config.toml
num_hidden_layers = 16
hidden_size = 64
num_attention_heads = 3
num_key_value_heads = 3
head_dim = 32
intermediate_size = 256
vocab_size = 8192
hidden_act = "tanh_gelu"
norm = "layernorm"
norm_place = "pre"
norm_eps = 1e-06
positions = "learned"
qk_norm = false
attn_scale = 0.177
bias = "all"
tie_word_embeddings = true
parallel_block = false
init = "uniform"
init_std_qkv = 0.0625
init_std_o = 0.011
init_std_up = 0.0625
init_std_down = 0.011
init_out_by_depth = true
optimizer = "soap_variant"
learning_rate = 0.00683
lr_mult_up = 0.85
beta1 = 0.95
beta2 = 0.95
lr_head = 0.0171
max_grad_norm = 2.0
warmup_steps = 200
schedule = "wsd"
decay_fraction = 0.916
decay_shape = "cos"
final_lr_fraction = 0.05
batch_tokens = 32768
max_seq_len = 2048
doc_mask = false
train_tokens = 112800000
max_steps = 3443
dataset = "wikipedia_en"
Each number is 128 + 32 x the weight over the matrix's rms, rounded and kept within 0 to 255. Layers, rows and columns count from 0. Numbers have three digits each.

# layer 7 MLP down, 64x256, rms 0.123, rows 26-63, columns 0-255
185063177089115121154107103155181154101105026189110140193140183086129178159105110178185105155171187150087151122240157073101118116073128146064075126153158157157100137125150127109148125137072124164109134203153149122078118125151094137148113081152079164102182143129109175111166118129071118232148142150099201160102108143200135120143177165122113137155089106110120145084156104194114175129187139143144161065191134120143098140111099119162123101117133104151179155060043100148077166106166125115142114123165145132151128139108166212191130059179159134129117079105150167160152165085119116136126160094164162128104156152065124154093163130076179185135140084113146095108158152103146175115152174157103140166131191132179174095138166106149095108119205103134168133132112095096115121162144151
157143096099147117119163139101093115146104106107110113131156142138182154119180190159104156098139104191174147169059101079046151132187131092164162194121110141116125111167161173120121088102111135098117165142111161104112117152103104147187087125184153133125157160067167138109131168141138085116016125105088123089142127067074096101196160155091120167116219094132136151141106169183107132135125088156163169171106142154139119176113114135104136077161149111204082150134130113100146157118103125092126155152105143143084178113137121105081125129168172173161160079100138130221127079167131180101160111067157131150203163152135081115101157172102102116109097093148103108171097116095125130160099103188133108157137158117137126150135176172084172166184108122148121147072102135150062115121098180
109183166126147133130227126117116088166101067107155086102132125140113117148158132124137145113143134132112117139113149176104146155077089135131080127088088133121178155188098126156081189130171166111143172170133143125078174095147112109139137158132099116119099180140089107112107173134147146117114098123100117106066149097139144134100128163156110075127149145124160161136097079129071160127130220088087116166109108054156110181149178174128135148134120083130098090141171195115087162139122146130102091094146138119138076149122149134133132068146129128094102121143132156146119123123164107125154166126162145115123114120132129090117129150109077187098153109111153105136162134187102182117097176068084129123158099136096104093077135108142142164084140158090153125101135123149093139105134144
156160128088111130071063135067161115180145123127081207101123124113136117124141180149109127118119083065126139182138171181186112066118146134196082135092110137069118182142119114122209229060125114157148181123117117151159103159090106104110177176083123124127146133106119128165124111104206142117161164126147174097121136125106125143166124135096122145135130153112082101102078150158093123126122135155094136139085141141146171119085126092229113066155124154113114130096101121127153131139136199160104083146118111093117135150110157110155134135134112169138152114145134071139095118123155086160192080123145102135082144112105108117144070172052078151214049162137072101146138131135096104126097142109076137177105144075085089197092119138058100166128138127103089143146164142137129115146088132
141134071103170120139115085115131095143132108145146137141114171127103149142164106143123141206163105168142122083119139189046083153127124124089167111061162080138158146173206151170089085126143068105105120187113120098086180122156208121116154029154123161137072162123076122070149153122084162128097146108108134114097133094154213056106154107141133137103186151106198117128118090132195177110142115130178111138117121110094092101135094128101081187105184138148128143119091102178115120124162126090121085118088141162136165085129101118155117140147086150140120162158086161113123105120100163137143147125144165102150136107081113132139166135120121121086137169115106171107112098080159092138068209109140135119155135133163159107073200103139123112157110128083143153109103017171145082116111082
122215078194157163101114146126088114150162161072091107158142093153126099089160168151080075127145111099151131083131189131138091116050153138189104133167028128118136086151130157130161144120179162120088153133123091133124167116134174141176205159146144085083161077147162124122165165139114119096067169164098118170086139151150086133083075131086093157154172089173118132141144121081093094093123164151148148048124165108173139149186110135102157128167134117124112102101111156148109037101100069175115126104107139146049103121071090049073106123122127109158157100119138096139111138065131158108149112151111068109097203106168140139076078120133097134162083117110128164167098085135152127171116160108112152056120116074075107225160174138089140169164183096120027193066148064129149127079184092
130134149126114096053197104172151176135086094145115139122151142120092105208070166106114053096148073132167110135111137168167123100066073174163087118119145155147164089156119140196113171189144145086101133121171140157131160124107157178158103146128101194156110174116111143148123160134150130154135061102083157128147140158176155079159117117106117108156114091062168185177135067110085114115077112126130154128178109165106140124137134083143103145135120156097092111127135156063137163112115152156171127097160105129151123123073127150152124189139096149129132083135135136100170148092147158104150142240197110142150099160153153124081113087135118128118194097118163138121106111137123106179119105094094112104151153102122098140115147138133169078075123152078062082131059108076125158123159166
145116099115132114105127156122077131161128174137139121120103123160071092109135219046099153051108143106157134190091130100095156151141109065125174189192126123131141165105119025124121144141157161132067082167169172142173122082109121112228122052191100143158118199148191165098119098104167104097135151100144115083066129131131186093147102110187111135108146135171163156152116082170097124104128159144162079109102100157134182162055106170082102072088181097142134116142082068128147154123180177153046103079175115094105128078144126146000099101086071079072097108171079158126129139163188117127135095224122114111117119104103090065105125145143090169115121094128118134092110129114115152081134144101153081126113073088119142103143126142143142060133078144128135116135142131117075165064087153
150135113092196146173255112095176066141153119104120135096114148146088156124151171126117140173130142126132146150136160228122140111150143149130155147108100178125129103144114105114161095172089133150189130054186117157121119111122103125150109092145148135103100118124087139053125096145184127154158104062146133083168150122098145118130115201118101154105162132118084164083109176096102130101095093121112114137136154133122110115118152207121122154142100108135076137138125144133127108079109100179103115121145157115129099176144187169068122155160186125123109119183182115119173130154154125152166178114125142168146185134117151176147141111143120150096111127145126128057144134117088117103137125103157055131170114130117134144141149145127147088127144139113132114067066150142150164105112197
112159118122093125160088134101099178124110160108145125128130173129149140188125187138120107131070127108103126119178076034137105139187133143129120104136223098155116109142152092102136162126101068182161102046125149141088103089137146164166098118142152072170144149121153194115108138123068095209094108121138109171078144140147080118120143102085136110178101142098190127142153088131098186106078162117115147129128135116203078126121165143162125121146143137154158161114130172056124167135089067193129112116144080137145140135135094132209136095151199134170157133133152071072135123144119125131094139136114105155139135150133182136131113114093179113128163177112153147108111123158104186122155151175145159139122143191169118092128148131150152144109141146145123137145219150136137132132155062
123118142189125153066182120163090139147113106160081134137161144095107153174133098164185128139126104139146124156169179124065081127113122123168135124130104109145108162180133160120132154139132133160153133195115121135154192130172195152156105105108118135131150148095156140117169179082087113172103124139149149155101147093128119094138149126133155171138106126076200111146114073102146120141154127102113162119158174117193166137178104082132162109115126092051102203101136129156082144149152143133142114178105142092096144148055138133147100122109085153111101123126129110101096105128127162137106124190175114174143184122108120172084109179121105136105158138182174131084105134090105149111140122215122112152130141154095103129200157092121133149127151137090127115081119168079098113178158139
154172092086123134147144178054102130145122164062127172117135098163191163138173099149142093144117201136148141158170161154130101127134104121128161090135138185154151105138141144103092147160123090176148153101127100123106097082085091122129150156197127118074129126170138121172139087126075069175105144185169179091108163095120131125145119135150166084144128144128148116155149185093118121141099106137133155135160205092116110137143088103153149102139178079123141132105147178103089108123093136137141157131111145134142185135137076134168121112145073090129131077143106093144116117111087120150089141169195142144209148137150131170170135098110138148107119063074150124105074141132067138139137099108147115102159165164137091141149117154152198111132156096125166118059126087138150125141134132
144097067134127148095124138078130112109135137171118136083171070159140085149165121119065080134111176111148113132135121158101153115145144135171123104091074107120139202111143099108145098162164159125131127133088099115138139125107144185162186127133153114113133126111110157112110088158037162092109165146139141093185141148142140162118101089171093146176092105179166123094090145106133101147091107178133115091132086136171167122110088153175180077053121134089145132142118156135174101121073116168119101129128127120141129141150116096201125104110122136124164102112114104114091148167116158138142106177158075102132093140139104100147165109146131137123173126093124118161106104185131098119094157126143104110149103078138129124101127165056163150063132122173086094152124098111079139104091188
191107087077120136144179160124107176106149076163120142083152038108164083059172090174122132159087086161126113096100127135144107181105124101118125137156112119083119125085177133141206159163115109140112141114070116054143089156102153178090109173102111148111114156138157137130168135137128161089146120096153122088092110101130078133065108133130119087108220122139183078158087128118153119161111116122078116160049120126118120100161086132114167138187153146146065083182156085066134086152078126068069135145014119147080117094099123107064083107139103122125085123105073138152076083148138114093103174085164120124119139076138133136113158157127133074177175125101105159106114145137114158110087107085174084120121133109046062108140165156152136105133116120104162138152124112116057126101134111
133139093131148079222011163152226131125123134100194119117123131171106139075147160113144163143138141120163113153106162106152170182132139123060126176081101115146157165136162151170187060062173115150100119083144095162165070110100077097171189174121141079130178112089167056146116099123134075126185123123114151152089179131160086141131143129101147129092143105165141113134126095153158159089137167108107085131112107128093127148154141149143207179158122132106099134147104082157071142136129105164176111118156170095156140135118112086182129110121111121112131140066130147074080086133122141140159135100180097142123044169161080124177133126163149103143103189171129172111188129107172119123119141107138185155168132141080127055153145164135152143177122129130194115205130143089115135149127062
110103103112182085154134147173042125171126113104092142134163150159059137122109086116132148141111167148106112140145145149101128112172108136118157139184146119128167144140145083179127155101115083150098121165147098142104144116126072096176059178189152179118121157055117103071169146128072136139135050102163177157115181142147175140186105069159146149085129111150146127102133159112108195089126147118056111108160130132157097167106137117112130109142101110146156134137099104088147150188141090159099156124183127112135163120099170149135102121129164099166145110143137139101109097180173187075112169067239150146143190125151157122166145127119136147204188044114156156120088109075089098097166177101177157106116152117127079145087122116112156087125110110147125121156106098127128090148150136
108116093102122125110155147116148132113135118192059141158140119170118153128150179082124153110100143167126118118176135130110141169144071110138124094106190130101123119138186178129124172113045134188140072058162172158044127104157156122136124084159115095092132131105140118120180125166174128133086101169117135109100141124144160143151137171071102141214178137162119123174083108127103093143119100123153138172127125126134110123086133149114116080182119102079125161107145121118174114134085128131144122151122154150171190118153072116168175199158149134139138119166126081105174135140098113128124143115170126097158101097105141146127198174189156154080109087114095115103140151130138084133147090182150176118132165103121053128160140092129167122153085098116065118089158144104128147161077140
167157152098102105155071092158103108148094160082107116112114080115103102185186168147145086125085128123145105121120120116126088095152153079120094150114155131086083100133139115100114113083092117128155105038117121160216027120129113061108218145160172130144145088116166074197165126097227083155085136131115126138234120132095085118132067064187157077134128166136085201159145095081101147131108174083104179164124100113122127085057147172123144087146140106148127139117136165088117173055088114155117121092136111123196116164136119145193165152122153192116151098100136109092120162130140071157167140077137161125174099142175047119125113173096141191103112139125076146176177148119142083147088108141132145106076093136106118117132237144151150149132108131148128153155136130146065066113211155
155141103143149117148023146160145147139098082134134181127126159073065093094106172136092145155116129181172161096152139122121103104134172138113082134074222158116135093118133063094128131104109160157144152074155092118164106158132099100203113115136124125154130145104163121140110164163172133173037167102150152124136129138119129187144136142159186132174145121127114170127179201170110134132124099151136127101133111139116144135130136107156089142125128117145142123094160095135135176134134130093154113159130122146168141121106177129060120165172107157112184180034092113116176118084171199162119113141168095125105064133153149103141060109137148137236103116152128112132119074166158135144156155114065165102160181150115150151095124094148077104123145151116127134238170113118106126115145109
129142160118117105191083048151144163130166106158081151136132129157096111127071125095133115117115126114148178086176077136104166130085109140094096154093134161115105099138137104064088173099084051107076151128117156097131089136132124087146086092120139115163138132108141164154107174138096134169186159120162120200122121158156095137117132053108160111173099162175112165161166149102153057089122082104085169164143119138089131076029174138120132049197129160129143136165201157103105126143200163136168119148135163122150138212091136077062104064165108163164150135134154108126145135156124110068123147106092128133089058131110141160110122163108165206123193169098161134110166116150140157094118124132032186068132138131109137116119031158100157130160161150171124134186121085146087132136129056
157121126123200098177102137097129162147151115138116136136143145126111163111149094140132134134136164139162161164224115113133155112159171137179131136100171112115108168157195130141158147178122146155169128107129116128127079111147084163146163135106128021083119108138123161093129158178109173171156175165092172131022071129112172131131150172165122124124129162119104121141107084172158070148169112127062096137094159156097151146078149138114145084112059122157132131154113143164139117146157173138125151094168117174129132172109135137108154087140147095120094137113125119143077112191134177177218108127113148155120085173169071158222139094122123124126110089133128110132165175120137118133130206137074126166136149133122085123131107139065111126118120116120141159079148126140100167139141135
111148147192107083137142111161159150172131095146114158124115120130130111117114121104159133143115131184123126066184147168150136088132178130147119096113152186167113118141139050099072132157102059098148136130094119132188158110149146199163107027093083119158141173138076229199134182142163127165132178115157143138046120110090104132132179128172123121163102099121099134132082168109126061164112142127063159134132123135123160103173132196170082137179122102156125151177036118140151130164106115115148151097142160100111176114126123171003095141109107132105129123154154117152128131145105159085117073099165179109196122176101097137093097125121092094137114131087154096099128135138159150115199084114113078141111139109093129128145078142097147111115092153103146169144135164133038122154160176
116141099167104135108162111116146159058185142087084140171164181107182163176159153113125109153137094134106153120178151110157107145150149190153169124114137185107170163127144162121140168102063154118142154150099147089212103173140157093123114137111092087155065136122142096158168080085123081111133108168154130142114086180156141094141122096116150147143118176129117087096096108109203133154081051151152131121141090087105154135116135135168076132169120148155135128124122072164144109116069131107112137187141169109151068188155146124080158119142149107098193182086149088113149102133140185106175076138113191135093103144123225146143085095148163169121103151118138104066153122148113087114140144131135119135103174145109138166129224100139099102152070122135153129053072174184137101129082121
134045032094152147146228149119117146117104117153086139104099104087111072132101071078113122158077142099092087083135135130165210182166088070143132145087072119173141169152162130058154134083126154101130062128124134101137112121142185115108141140116124145084124150064173113156073088155083118148160136157133105074167120154082127101073109174116124183078126097169104146115135043114163155106115209118150145160139126153089082091176097190075123141133080157091147073102188075109145114138103141145103156111139109170121144120129166100149161134092155109140121167144085096057106163140153121151095147141119098155099161132108093098106184098114168141183137139140161157112186111139135093063102120140116152148103108086143108170144140139202177130117151140122102116080155033185124057118141147
121166106127098128108175161110085093130097122147096174100123120137134109123135135174160154078091198112123080139104133076134103150140150119128085163103099137162134132120151125099021144120096118114190121122080098124108161162160187094130147130136156099108117148113162142186183107142108194144136113142165110143162114092145123186163120152147126110149166051083197138217136091118095123121133117177139131152138123131165125160144094155153100136096111090147121084166130129079107128114096159172096128126132154160104144084145124124081127125088147095140144144142091134107091100170120049162130138101091137049112075093084128146153165132071123153132204125090092157129097127154135134142087000135102124114120156111101141116162138140142132147116143123123224165097110134095067081110156197
136145097162190126108102127140109076100149141119105176105132136088167131114114125113149171110116061139142138165105131120198084086107154143118154153129083188146127108124123118088118109078108144082161119128133158105165081137113174102126169121159123164187137094128185176083163189100198117181174120116147145135127139160107143131119139181172144113098168116144100122125128171116162080091112109154093104127130138147155153115144142131128143150107088170110161129132183116135102130139153112160124104127137146127060100165119098080096146140137154131097123093090143117168129138152160092081136171126159120096146164098167206089142119122093051111173184135151108099129129115103101146106141097091121104107143133158104117086159108125154097121141116129122120075094110159111119140118123113
182046108093220081071076140134122181125155106101106190141151087149099083092107099158092132143097145104125140116112125149198090161105154141170136099068088131107099106096111160146109100078079163183112144143114136095096121167127090155166068197124047148099108133151112128181118138139065103071141143062105171139164135155157173131135107155193118155157158174083108094120088101122131154159114161103115150139106131064102182088183110063148131116171091138125107100136185165169115085131098113094125128098102055113123053080066174126049151114106148183114099165081124127147111107106108161136195155130166095083104184080132157122135134131096091163061095135087115135131116223108139128092129200102136112203118134102111130198140062142112076171160147126151069166103117127141092111084176117
140123071096112109035154139048168175111095144129205201110088115094190072095151169159105103074156068125119155169161074169186097175160131160132154103072139116154080086140076189146081124093076164101152123179083089169150158137122113117119179096122173153164092116106156125191137095174103064142107140148121150148160165154153129132114136085084131171123154159142105101156181083090175132100139165079134147208020120095112108191106143169130074149119077114164171091130040084110129104116126077169104123112103117157120139147088100122230063090169133125144127137123165120089124169107129140145172156124072116141153115146103120175124103100150127126148066133165119143121184114132147066073160121093131150119101120117095146144158119120178090120097177121127109059130179124140101123121124155
129107099140161157115148124154165151115157137091081134117112085126123116116162161155146109137085106107104095173071153124160089100104143121167120171213111146054165065087128120139163156088137177183061155186101094127078146113145097123164103173108167122072156131110117148125140107119135119148092106172126137115103215125178153174128104040137089127154123141133099107111068106127169109168102128122163125164110172094136157054162086155146148105158118122106121136093124152122121090153103182195116091093111141152117152105155101165171131156081126156046139118148117115142071127111111114066150113148160075119063145160085139124143151136095136116122105123095152117100107162084054144094161099104116166103113106106121110136157188103159114137115092101177175115207082161061149167116126126
185124143091153157106091130089142099133162151186064144179109153143167197117143108143181171188127129157169129142106177094113113164091109162144152150059125131218067167157133125145169093116155131135088162111169159143166117120108169127123102154145127119124081159188154127112155114092102127156090117114166128112094147070101116103161137129155149088161160095109175061116149125124096105182125175186157143089178179157170179127157124060120180124142163063162154169089112118120139146124126128092130135120074115083146142094099133139021123118142102127120075218104136105180128107170186129125066064080178154123156092134107115140192102083114144120097185101122158100110137102148046136118148124131159162095131190163126097142117095144122094123153171071171157158058175141119130119191052140
101139151095093048089092113117108138159128128116146136153171157132087136123237145111150148082118144102096121194131067104089125159117131131161131150166176186095204119165171101127172150126133100123155125100098143152146089087148187143161097108139139089145059129104068166171096113116129215165151107131107158129125146154159204144137162186093117136129166115102182174149150120121101107142157115077151140162119086150167081174119116149102119140106120102144146135125129113074123177092127119140125171081183073136169130114083148148117124119122127170163059030167119069113107109207171135150133104115159107107100130139102152113148133120099093098126068178111133202061117128098114123159102236088101094154094161102140116135107162104127126145160103153126150092121141144103088134162113104
105180077149134153063090139127111146149159115150114186097204077141162117136129193212131148182161135119162086084075111101141137096054184139135140138163172147104092121119099200128116118158134095145082227128090112087137140136109114103126116189119076120065102078173088155033133114112177139125115156130125210100160080110183117123157113074135127142162182068143150142111111155127176147110095132137125125168143128125070189107135092080125093119160157124122109134121187082159074101140143146135105136142103138123156166102068082133070119123129133102187146137087099173147145112144127183104160142149154069141105163157107080150102109142150092126155111147165085129133126144117158053190080120095191167159155172126098123188165088076073123105126154132149123166141127151137082152150105175
092153104142126154124048139111101112096124163126122129141107132070095077145132076121153112183133148127152132127133118187171121151149111123157139055054083152090162151158100122128160122127093127111129100094083109145103056111131129120124159071177156125126128097091103132053134161114194147101097113175080128145151109088155122136142138071139172104084146153079091134155090123119131082123122124117108126129090162113143084095075117122121169120175152130119167123145169137137144164177143103106133136110123092123157117157144124111087125176135167128098107178160105108119135160133148151125176164157139158120085103127155154115131136169115121148167161111142090213118050138110103123092101139132135154116072116107167077157095227136125164110088115161121113131243115126140106146122121160
197077097136146164195131094149136166154089135164095143130096132129153154126093115162174094105105115165152130122108061072150120142154109059135094132111161100138179119159162119134218192187107129087116154125144148124128171138158084144121098122141130147136146130158173210146156152084004110147097114154138125152168150064123075144056169118116120120129180094139107154110140138148108190076152170167132150084104169120170153140176118114092096128160158096134090131152177119112133113125144100106142103154084120099106126105082117187119101107148118119203120114124083102091099131180192131162124132019168132108107085097082140142173109101139158135090200149109149180109115146162180160128150211128139122178194105152083151080133078173150176165144136051143186122087118105131060164162123157
088106113108110102129150097147092087059147103137102135128146138072108157144085048143144151161160145131118095094147190072100094100122152148145104105155162188150069151104112161113122121115119193098135151077124200139165150107154154169145134088147093088134116177084130069138102125131166148163144180168175148140074073098119149121099134167111121159156136148130139125128185142126108186170114139151081142116099182131151126140188129127090151158132129155120152148075131125141101171123155137138148114134122151116105103124071165139111114176123099089108146166119087095115185111115111115074098138137144152138147159117128122126117114145134162139172102146127168130081138150132121148145163079104090124126100218167140106148159098158166098167093162171149107191141120086099151134152112088
144070097130159108142095071158105164119148056174127124110141086105147113171163166074112126132098124173103066103143151142106133153124099110108101132102127086119141185114171167132151136140173123129139145164148151164110164142167212084158110117109117071112132111117202161158072146116111111124111121096115121122111120141090104156129108032134088055074107191111095134120112123098153187137162140131126128138105121137092179100176106142097159163108065135126118139123208110182152147159081149157137095132122081137166107138090118125173105140115173138134090169093094142120119127166133106131184096101132129135111164159164164134104099127132119082042077201098094135098189164082114098130132164119190131135124132081114102075122068140152163129123127164100097145190120113121098189134092165
145104159122110100145112163132132110126109146111157164125175159128143098147100162148126130132146196124172151094153180173063124104109111152164174110139075131162109101126124132119144116119104133148114148116157126088077149134117160100138124110136125166130121141076066146097124125141136120147194170145091150103100064148160090084152132148139154111139153118128098144133154108066113210111147161189112135116115108124131182066145136126159108105113165136132132141062038149115102121148131187137120171154157140139096120151114136184135125170148123129109132177161168150111160131148120137162065113155100121134136149093114129157115102084120146136080107101161151101143087169135111138174131099185103052110126161111153113166119151124120154099115180098119093132154145074143118141114085116
139151111140169120197154094134172128162086113181104117158138149085096138182078148128087164111118127103169117099130087172162068095130112155168093144145081135134123172143133080117051213088096118157141103179186118135099078126170135170110122091153079144133176142069230129140167147093138117199205142122138133167110157168070133075122171126079162180156119183165166161053196189135099026117081039131141115133122165109138117160136119106171089147103181083155159186049118111054121159127090104173106106167138142103143149084164112109138106144094065077098149100148186058140141177184143155130147090144093178138108074162159126149114099133153178160139067084134141123086123108119132178151108151152129123135149124140154178082143158090129118119151112128157125131149116115149146167118117022